Each number is 50 + 10 x the weight over its row's rms, rounded and kept within 0 to 99. Layers, rows and columns count from 0. The size before them is the row's rms in percent of the matrix's.

# q: layer 2 attention query, 640x640, rms 0.0554, rows 42-45,106-109,170-173,234-237,298-301,361-365,425-429,489-493,553-557,617-621, columns 320-383
# k: layer 2 attention key, 64x640, rms 0.0532, rows 41-44, columns 320-383
q361 098:45 42 40 54 54 57 48 39 30 39 57 57 34 39 62 51 67 60 55 53 40 56 54 52 42 54 53 67 57 43 45 45 61 64 56 55 37 52 37 41 48 49 47 39 37 50 42 66 58 44 54 36 32 59 41 57 68 32 45 35 49 43 55 53
q425 101:55 40 39 69 52 52 44 45 33 50 47 43 72 56 50 47 47 56 52 45 40 45 36 45 51 54 48 66 39 49 62 44 52 37 63 43 46 31 53 29 46 55 42 38 52 49 56 58 60 69 59 48 48 49 57 56 48 59 53 38 42 56 47 39
q489 097:56 40 49 28 33 48 40 55 47 46 35 40 48 63 43 62 59 48 42 48 57 45 38 40 58 60 65 49 34 41 53 51 42 48 38 48 60 48 46 45 47 50 39 66 33 49 49 48 55 62 57 62 38 46 58 51 58 52 49 62 37 58 47 32
q553 092:52 39 48 44 44 52 39 26 46 45 57 44 45 43 45 43 49 63 54 45 54 42 63 37 39 46 41 51 39 50 58 49 38 41 43 50 62 34 54 49 60 65 48 40 55 42 78 54 52 56 50 53 45 53 51 71 52 49 61 55 54 57 66 48
q617 102:43 67 52 54 61 40 59 48 55 28 47 40 69 60 53 50 73 49 54 59 51 44 31 62 42 54 52 48 57 48 48 55 45 81 65 45 61 43 42 63 71 71 52 58 46 48 64 50 61 56 50 47 74 50 55 35 65 52 57 41 50 45 55 17
k41 095:55 58 53 51 43 35 59 60 66 53 65 47 29 56 59 61 51 47 33 26 33 49 46 55 50 37 55 37 61 39 46 57 28 38 35 47 40 50 54 43 43 53 31 52 67 60 41 49 50 46 69 57 55 41 61 37 58 67 50 59 49 22 61 56
q42 107:53 65 54 51 45 48 45 57 56 55 40 58 66 58 28 43 47 47 48 50 54 59 65 53 60 56 54 56 57 61 47 59 45 59 70 51 51 62 59 55 48 36 62 56 53 48 51 45 49 56 74 50 44 57 53 54 52 49 55 62 66 51 58 55
q106 094:46 48 66 59 41 54 46 61 53 55 50 47 57 56 26 49 51 54 43 52 41 30 44 48 49 64 65 72 42 51 62 49 43 40 50 40 53 39 59 59 54 57 52 36 55 40 30 55 43 61 39 60 53 36 32 30 52 60 48 46 64 66 58 60
q170 102:47 50 61 39 38 51 56 54 51 62 61 69 43 51 43 56 64 62 48 56 53 56 38 40 48 63 37 55 47 56 49 48 49 60 40 56 62 40 64 57 54 51 40 46 49 39 29 54 59 50 64 62 47 70 59 56 57 43 55 62 62 51 60 61
q234 096:55 35 35 46 59 57 53 44 61 55 54 73 46 60 31 54 44 57 52 35 51 58 70 45 63 60 51 61 50 61 39 58 54 48 44 61 40 51 34 49 31 36 58 72 63 44 62 50 48 60 43 32 47 58 56 44 48 38 64 49 60 57 39 34
q298 106:51 48 58 60 38 57 64 46 52 51 57 55 64 58 45 43 53 51 60 66 62 55 48 59 38 48 44 47 49 56 73 50 60 42 52 58 50 47 57 58 41 52 59 45 57 28 35 58 36 49 53 39 44 40 54 35 50 41 55 49 64 40 63 42
q362 105:64 66 51 44 53 44 47 42 58 44 38 56 49 62 40 44 62 50 59 68 63 69 36 28 41 47 54 69 27 49 47 61 47 59 40 54 57 40 49 55 46 50 59 48 53 43 60 60 35 31 50 39 31 61 46 63 56 40 59 46 55 56 45 68
q426 101:49 57 56 46 43 58 53 58 59 40 24 36 40 49 36 33 49 53 34 69 47 53 41 53 48 56 57 55 56 56 63 69 63 61 32 36 43 36 75 44 44 61 43 54 53 54 60 73 41 42 55 53 26 39 45 47 48 52 43 60 42 56 54 47
q490 099:64 55 62 35 41 38 62 56 59 56 61 36 60 65 48 51 50 67 55 58 50 40 56 55 53 41 36 48 40 43 42 48 58 48 42 42 65 34 69 61 59 47 57 32 43 43 45 62 41 57 52 28 38 48 50 56 45 36 44 45 32 44 57 37
q554 095:45 52 55 53 56 50 42 42 50 47 43 51 53 30 31 43 36 51 48 42 71 75 54 39 58 43 67 42 42 48 56 54 62 64 60 65 40 51 63 39 42 45 56 47 41 52 40 40 41 49 59 55 46 53 46 54 43 54 64 53 52 65 60 68
q618 099:29 45 51 52 60 45 53 27 58 36 28 45 54 78 53 56 49 57 51 41 45 53 43 31 60 21 51 54 55 40 48 46 46 54 49 36 48 62 53 44 57 53 37 75 55 54 43 52 45 58 45 33 54 56 40 44 51 55 59 40 44 41 68 55
k42 091:44 52 40 30 63 57 65 53 42 59 47 48 50 44 47 36 48 41 41 43 38 64 33 56 39 50 44 60 60 49 62 60 58 58 39 46 58 48 48 54 44 58 57 46 42 40 45 45 56 39 38 54 50 47 45 53 50 37 59 62 32 55 50 36
q43 100:49 50 34 51 51 52 52 44 44 62 54 32 58 72 50 55 54 60 68 39 51 45 35 64 53 62 47 50 38 45 68 40 33 61 43 44 61 63 52 36 40 52 49 39 56 55 56 38 59 48 46 53 34 49 40 39 49 43 58 61 47 54 63 44
q107 092:60 45 43 68 45 44 46 53 46 49 64 68 68 42 56 51 36 54 42 43 47 47 54 54 49 50 52 56 44 53 64 53 65 37 49 64 69 54 51 39 51 61 63 48 57 53 63 51 40 40 65 47 41 44 66 66 45 43 47 32 58 54 44 42
q171 098:58 73 45 60 44 46 46 57 56 40 34 47 57 45 38 45 38 32 38 46 52 57 51 47 44 51 69 46 58 45 50 47 26 41 63 37 45 59 74 50 53 62 57 41 53 35 41 72 53 56 38 56 47 54 38 45 36 48 34 50 70 46 36 57
q235 102:59 50 50 55 27 57 52 40 54 48 62 50 61 44 68 47 43 75 53 58 64 52 47 68 53 38 31 70 57 53 51 56 61 71 35 39 48 49 53 75 47 61 48 48 63 58 42 52 46 49 25 72 58 51 64 63 57 43 49 45 74 57 57 54
q299 100:56 42 57 67 46 57 45 28 53 32 53 53 36 51 51 46 45 53 59 38 51 51 62 38 56 62 40 48 51 46 61 49 37 68 45 27 37 36 53 62 64 52 48 36 59 47 56 55 47 45 59 55 53 52 57 49 26 46 30 71 60 65 42 50
q363 106:46 46 48 52 43 43 57 34 65 50 54 48 59 37 32 68 43 51 43 54 59 54 34 57 38 51 61 50 52 70 62 50 41 45 42 58 45 41 47 45 51 45 41 54 49 55 61 45 37 45 39 40 61 35 37 46 66 42 68 58 40 40 44 50
q427 104:45 62 58 69 30 48 47 50 35 45 59 56 61 53 45 53 45 53 51 65 60 48 40 50 67 57 45 42 47 56 45 52 57 52 59 49 43 26 60 43 56 52 57 51 55 59 38 57 39 57 48 54 46 57 33 61 47 47 46 42 59 41 47 47
q491 105:30 68 79 52 46 46 47 56 58 59 36 59 56 27 54 42 48 71 35 44 26 32 52 40 54 53 45 54 48 48 43 39 45 67 47 40 62 57 63 38 49 67 53 43 43 55 65 52 41 45 43 66 59 43 30 67 47 48 64 51 59 37 58 37
q555 095:47 68 49 58 53 54 55 54 61 36 64 33 55 60 43 59 75 54 60 47 57 47 43 51 60 42 53 47 48 53 66 61 60 59 42 42 31 47 49 56 40 79 48 46 45 51 55 48 43 56 40 47 50 48 46 56 62 52 50 41 64 50 45 25
q619 098:36 60 41 60 33 66 54 48 72 55 61 63 68 69 47 32 49 54 49 63 46 69 57 39 57 49 47 60 41 57 55 29 25 57 33 60 42 45 71 56 48 30 59 55 47 56 43 56 55 38 39 52 54 69 41 46 45 55 68 47 46 50 48 35
k43 095:52 43 46 51 49 39 43 66 37 58 51 59 48 48 70 65 56 25 46 50 41 38 40 58 61 47 48 38 48 53 52 50 47 35 58 68 57 28 46 51 44 51 45 49 49 48 63 48 44 69 65 55 59 52 66 29 50 51 39 50 56 51 61 58
q44 094:43 36 42 51 60 40 33 43 60 59 60 60 59 50 44 60 38 34 50 37 72 44 58 52 59 45 66 40 69 51 25 49 48 55 64 48 44 38 79 57 49 59 64 43 38 55 55 43 42 53 45 47 54 38 45 61 52 59 53 60 38 52 29 67
q108 080:44 50 57 64 61 84 45 53 45 42 39 39 53 49 37 55 21 62 37 53 63 56 42 37 61 51 43 54 40 57 44 40 52 40 36 43 47 38 41 77 56 53 60 55 66 65 36 65 41 58 55 46 45 49 42 37 44 58 55 63 54 53 65 39
q172 092:35 47 35 51 46 55 55 52 50 62 68 48 41 50 48 44 55 61 41 57 52 45 51 41 43 51 54 32 57 55 40 60 52 63 44 56 61 42 45 49 49 61 61 47 47 50 51 50 57 47 61 66 53 51 38 39 52 49 75 38 35 65 67 32
q236 094:34 48 41 49 42 36 44 50 72 44 29 67 63 38 46 69 44 67 38 51 58 47 54 57 33 56 62 58 48 40 57 47 46 49 55 39 52 56 55 50 62 44 63 66 67 21 75 43 55 48 58 23 36 45 51 62 52 33 54 51 54 66 45 61
q300 107:52 39 47 48 58 49 52 49 54 50 34 37 44 50 61 45 61 56 31 59 66 47 34 35 40 58 48 53 38 38 35 47 30 62 62 51 69 52 66 41 45 49 80 63 44 62 52 46 49 54 54 58 50 38 45 33 45 52 59 45 41 37 53 44
q364 089:63 46 53 61 40 49 46 58 48 26 50 31 52 55 41 52 40 45 56 50 53 53 49 46 54 55 64 54 54 57 47 46 50 47 56 33 46 33 52 40 56 43 55 63 59 41 46 41 38 36 42 33 42 49 44 57 52 57 58 38 51 67 40 65
q428 088:63 43 59 46 37 46 56 40 49 54 53 59 43 62 46 51 43 40 53 70 69 25 49 46 46 46 59 71 55 51 45 41 54 32 37 35 44 52 60 55 48 44 58 37 52 52 43 62 43 36 56 50 58 31 60 56 43 49 50 42 52 46 42 70
q492 095:72 53 42 46 51 59 48 58 52 50 56 52 38 66 57 56 43 56 49 42 54 57 36 57 55 45 58 48 52 48 44 35 40 43 64 38 73 42 44 47 60 62 41 47 53 59 54 36 26 54 50 31 45 50 74 55 36 51 72 56 40 72 40 55
q556 087:31 34 48 51 47 52 48 45 47 54 60 54 37 48 41 42 58 66 43 33 51 55 39 42 47 25 52 41 52 57 40 42 60 51 30 49 55 54 39 40 55 49 58 68 50 43 60 72 75 53 50 56 60 50 47 44 48 43 48 31 46 60 59 42
q620 095:40 57 50 50 49 31 49 42 47 58 47 65 59 65 65 51 50 75 46 41 45 63 34 54 39 49 38 39 43 59 41 58 62 55 60 34 40 47 42 63 50 49 48 71 56 46 63 32 48 45 33 62 51 49 69 52 49 40 44 40 66 65 53 31
k44 099:60 37 50 76 49 62 58 54 22 42 60 40 47 54 38 54 60 41 31 67 47 44 35 62 52 64 48 54 50 50 31 50 44 34 49 60 49 57 49 58 49 25 44 34 72 59 50 41 61 54 47 60 36 50 49 42 42 61 50 36 54 41 60 55
q45 107:56 40 62 56 59 56 54 39 76 53 45 58 54 26 39 24 37 51 56 44 47 63 62 34 75 45 49 25 43 59 34 45 38 48 38 34 63 34 61 52 47 49 43 56 68 50 41 51 46 56 34 65 66 43 70 44 32 60 49 61 55 46 59 36
q109 094:38 56 57 53 56 47 44 50 36 80 44 48 45 51 45 44 54 42 51 52 69 55 58 33 37 32 43 38 30 38 41 45 51 45 31 58 42 66 46 56 46 51 41 48 54 56 52 42 72 73 55 35 65 52 54 44 40 51 54 46 33 68 59 53
q173 103:44 49 66 51 47 61 28 56 47 56 39 44 47 38 54 50 56 49 66 45 51 51 62 61 43 56 49 51 48 45 57 34 36 27 45 66 72 53 56 61 46 37 40 62 59 53 64 61 54 64 46 36 53 51 66 28 49 37 54 53 59 42 39 42
q237 095:44 49 53 49 39 30 50 59 55 51 54 45 54 32 57 64 54 37 37 46 47 52 51 50 51 55 44 42 49 45 27 43 49 63 48 43 51 47 48 42 53 55 64 64 49 30 48 69 60 57 42 49 45 58 40 34 49 40 54 51 41 60 53 26
q301 112:62 55 50 39 52 57 36 61 38 31 44 29 71 44 56 39 23 65 52 58 49 59 37 27 43 50 49 39 55 56 53 44 48 54 61 39 61 48 53 35 52 49 47 49 41 45 55 50 43 62 42 38 49 51 44 49 53 55 48 64 42 75 41 45
q365 105:47 31 51 33 37 37 53 52 47 27 53 56 61 43 61 47 52 36 48 47 40 31 56 50 58 70 52 54 44 48 68 45 38 46 36 43 60 39 60 43 52 55 43 43 65 59 59 57 50 50 43 48 60 46 70 59 48 45 44 56 46 42 69 57
q429 100:65 33 49 39 30 40 40 52 62 66 58 39 45 53 51 59 45 44 44 45 58 56 41 37 54 55 60 62 48 56 65 59 56 54 62 54 32 45 57 70 53 44 55 45 46 56 67 50 45 42 51 37 43 43 48 29 36 50 51 53 40 41 39 52
q493 102:59 41 48 42 54 41 45 50 60 53 55 54 51 32 52 49 39 68 45 34 59 52 37 54 58 49 42 46 40 41 25 42 44 26 45 48 65 51 62 43 41 47 67 59 57 41 51 51 51 47 51 49 53 48 49 46 45 43 59 45 45 46 60 41
q557 100:42 52 57 36 53 56 61 48 71 41 52 43 61 55 39 50 60 44 57 53 57 37 45 31 56 51 45 43 41 55 75 45 48 60 47 39 63 36 51 41 52 35 48 50 57 44 58 46 66 38 51 55 48 51 61 53 58 48 37 55 52 55 61 51
q621 103:51 59 52 51 37 47 63 72 56 38 62 44 56 46 32 59 43 44 50 40 41 27 51 50 43 69 59 56 59 47 52 72 38 38 54 44 31 65 46 38 65 31 45 39 34 45 42 52 54 49 58 54 47 57 44 56 49 55 55 45 58 39 57 44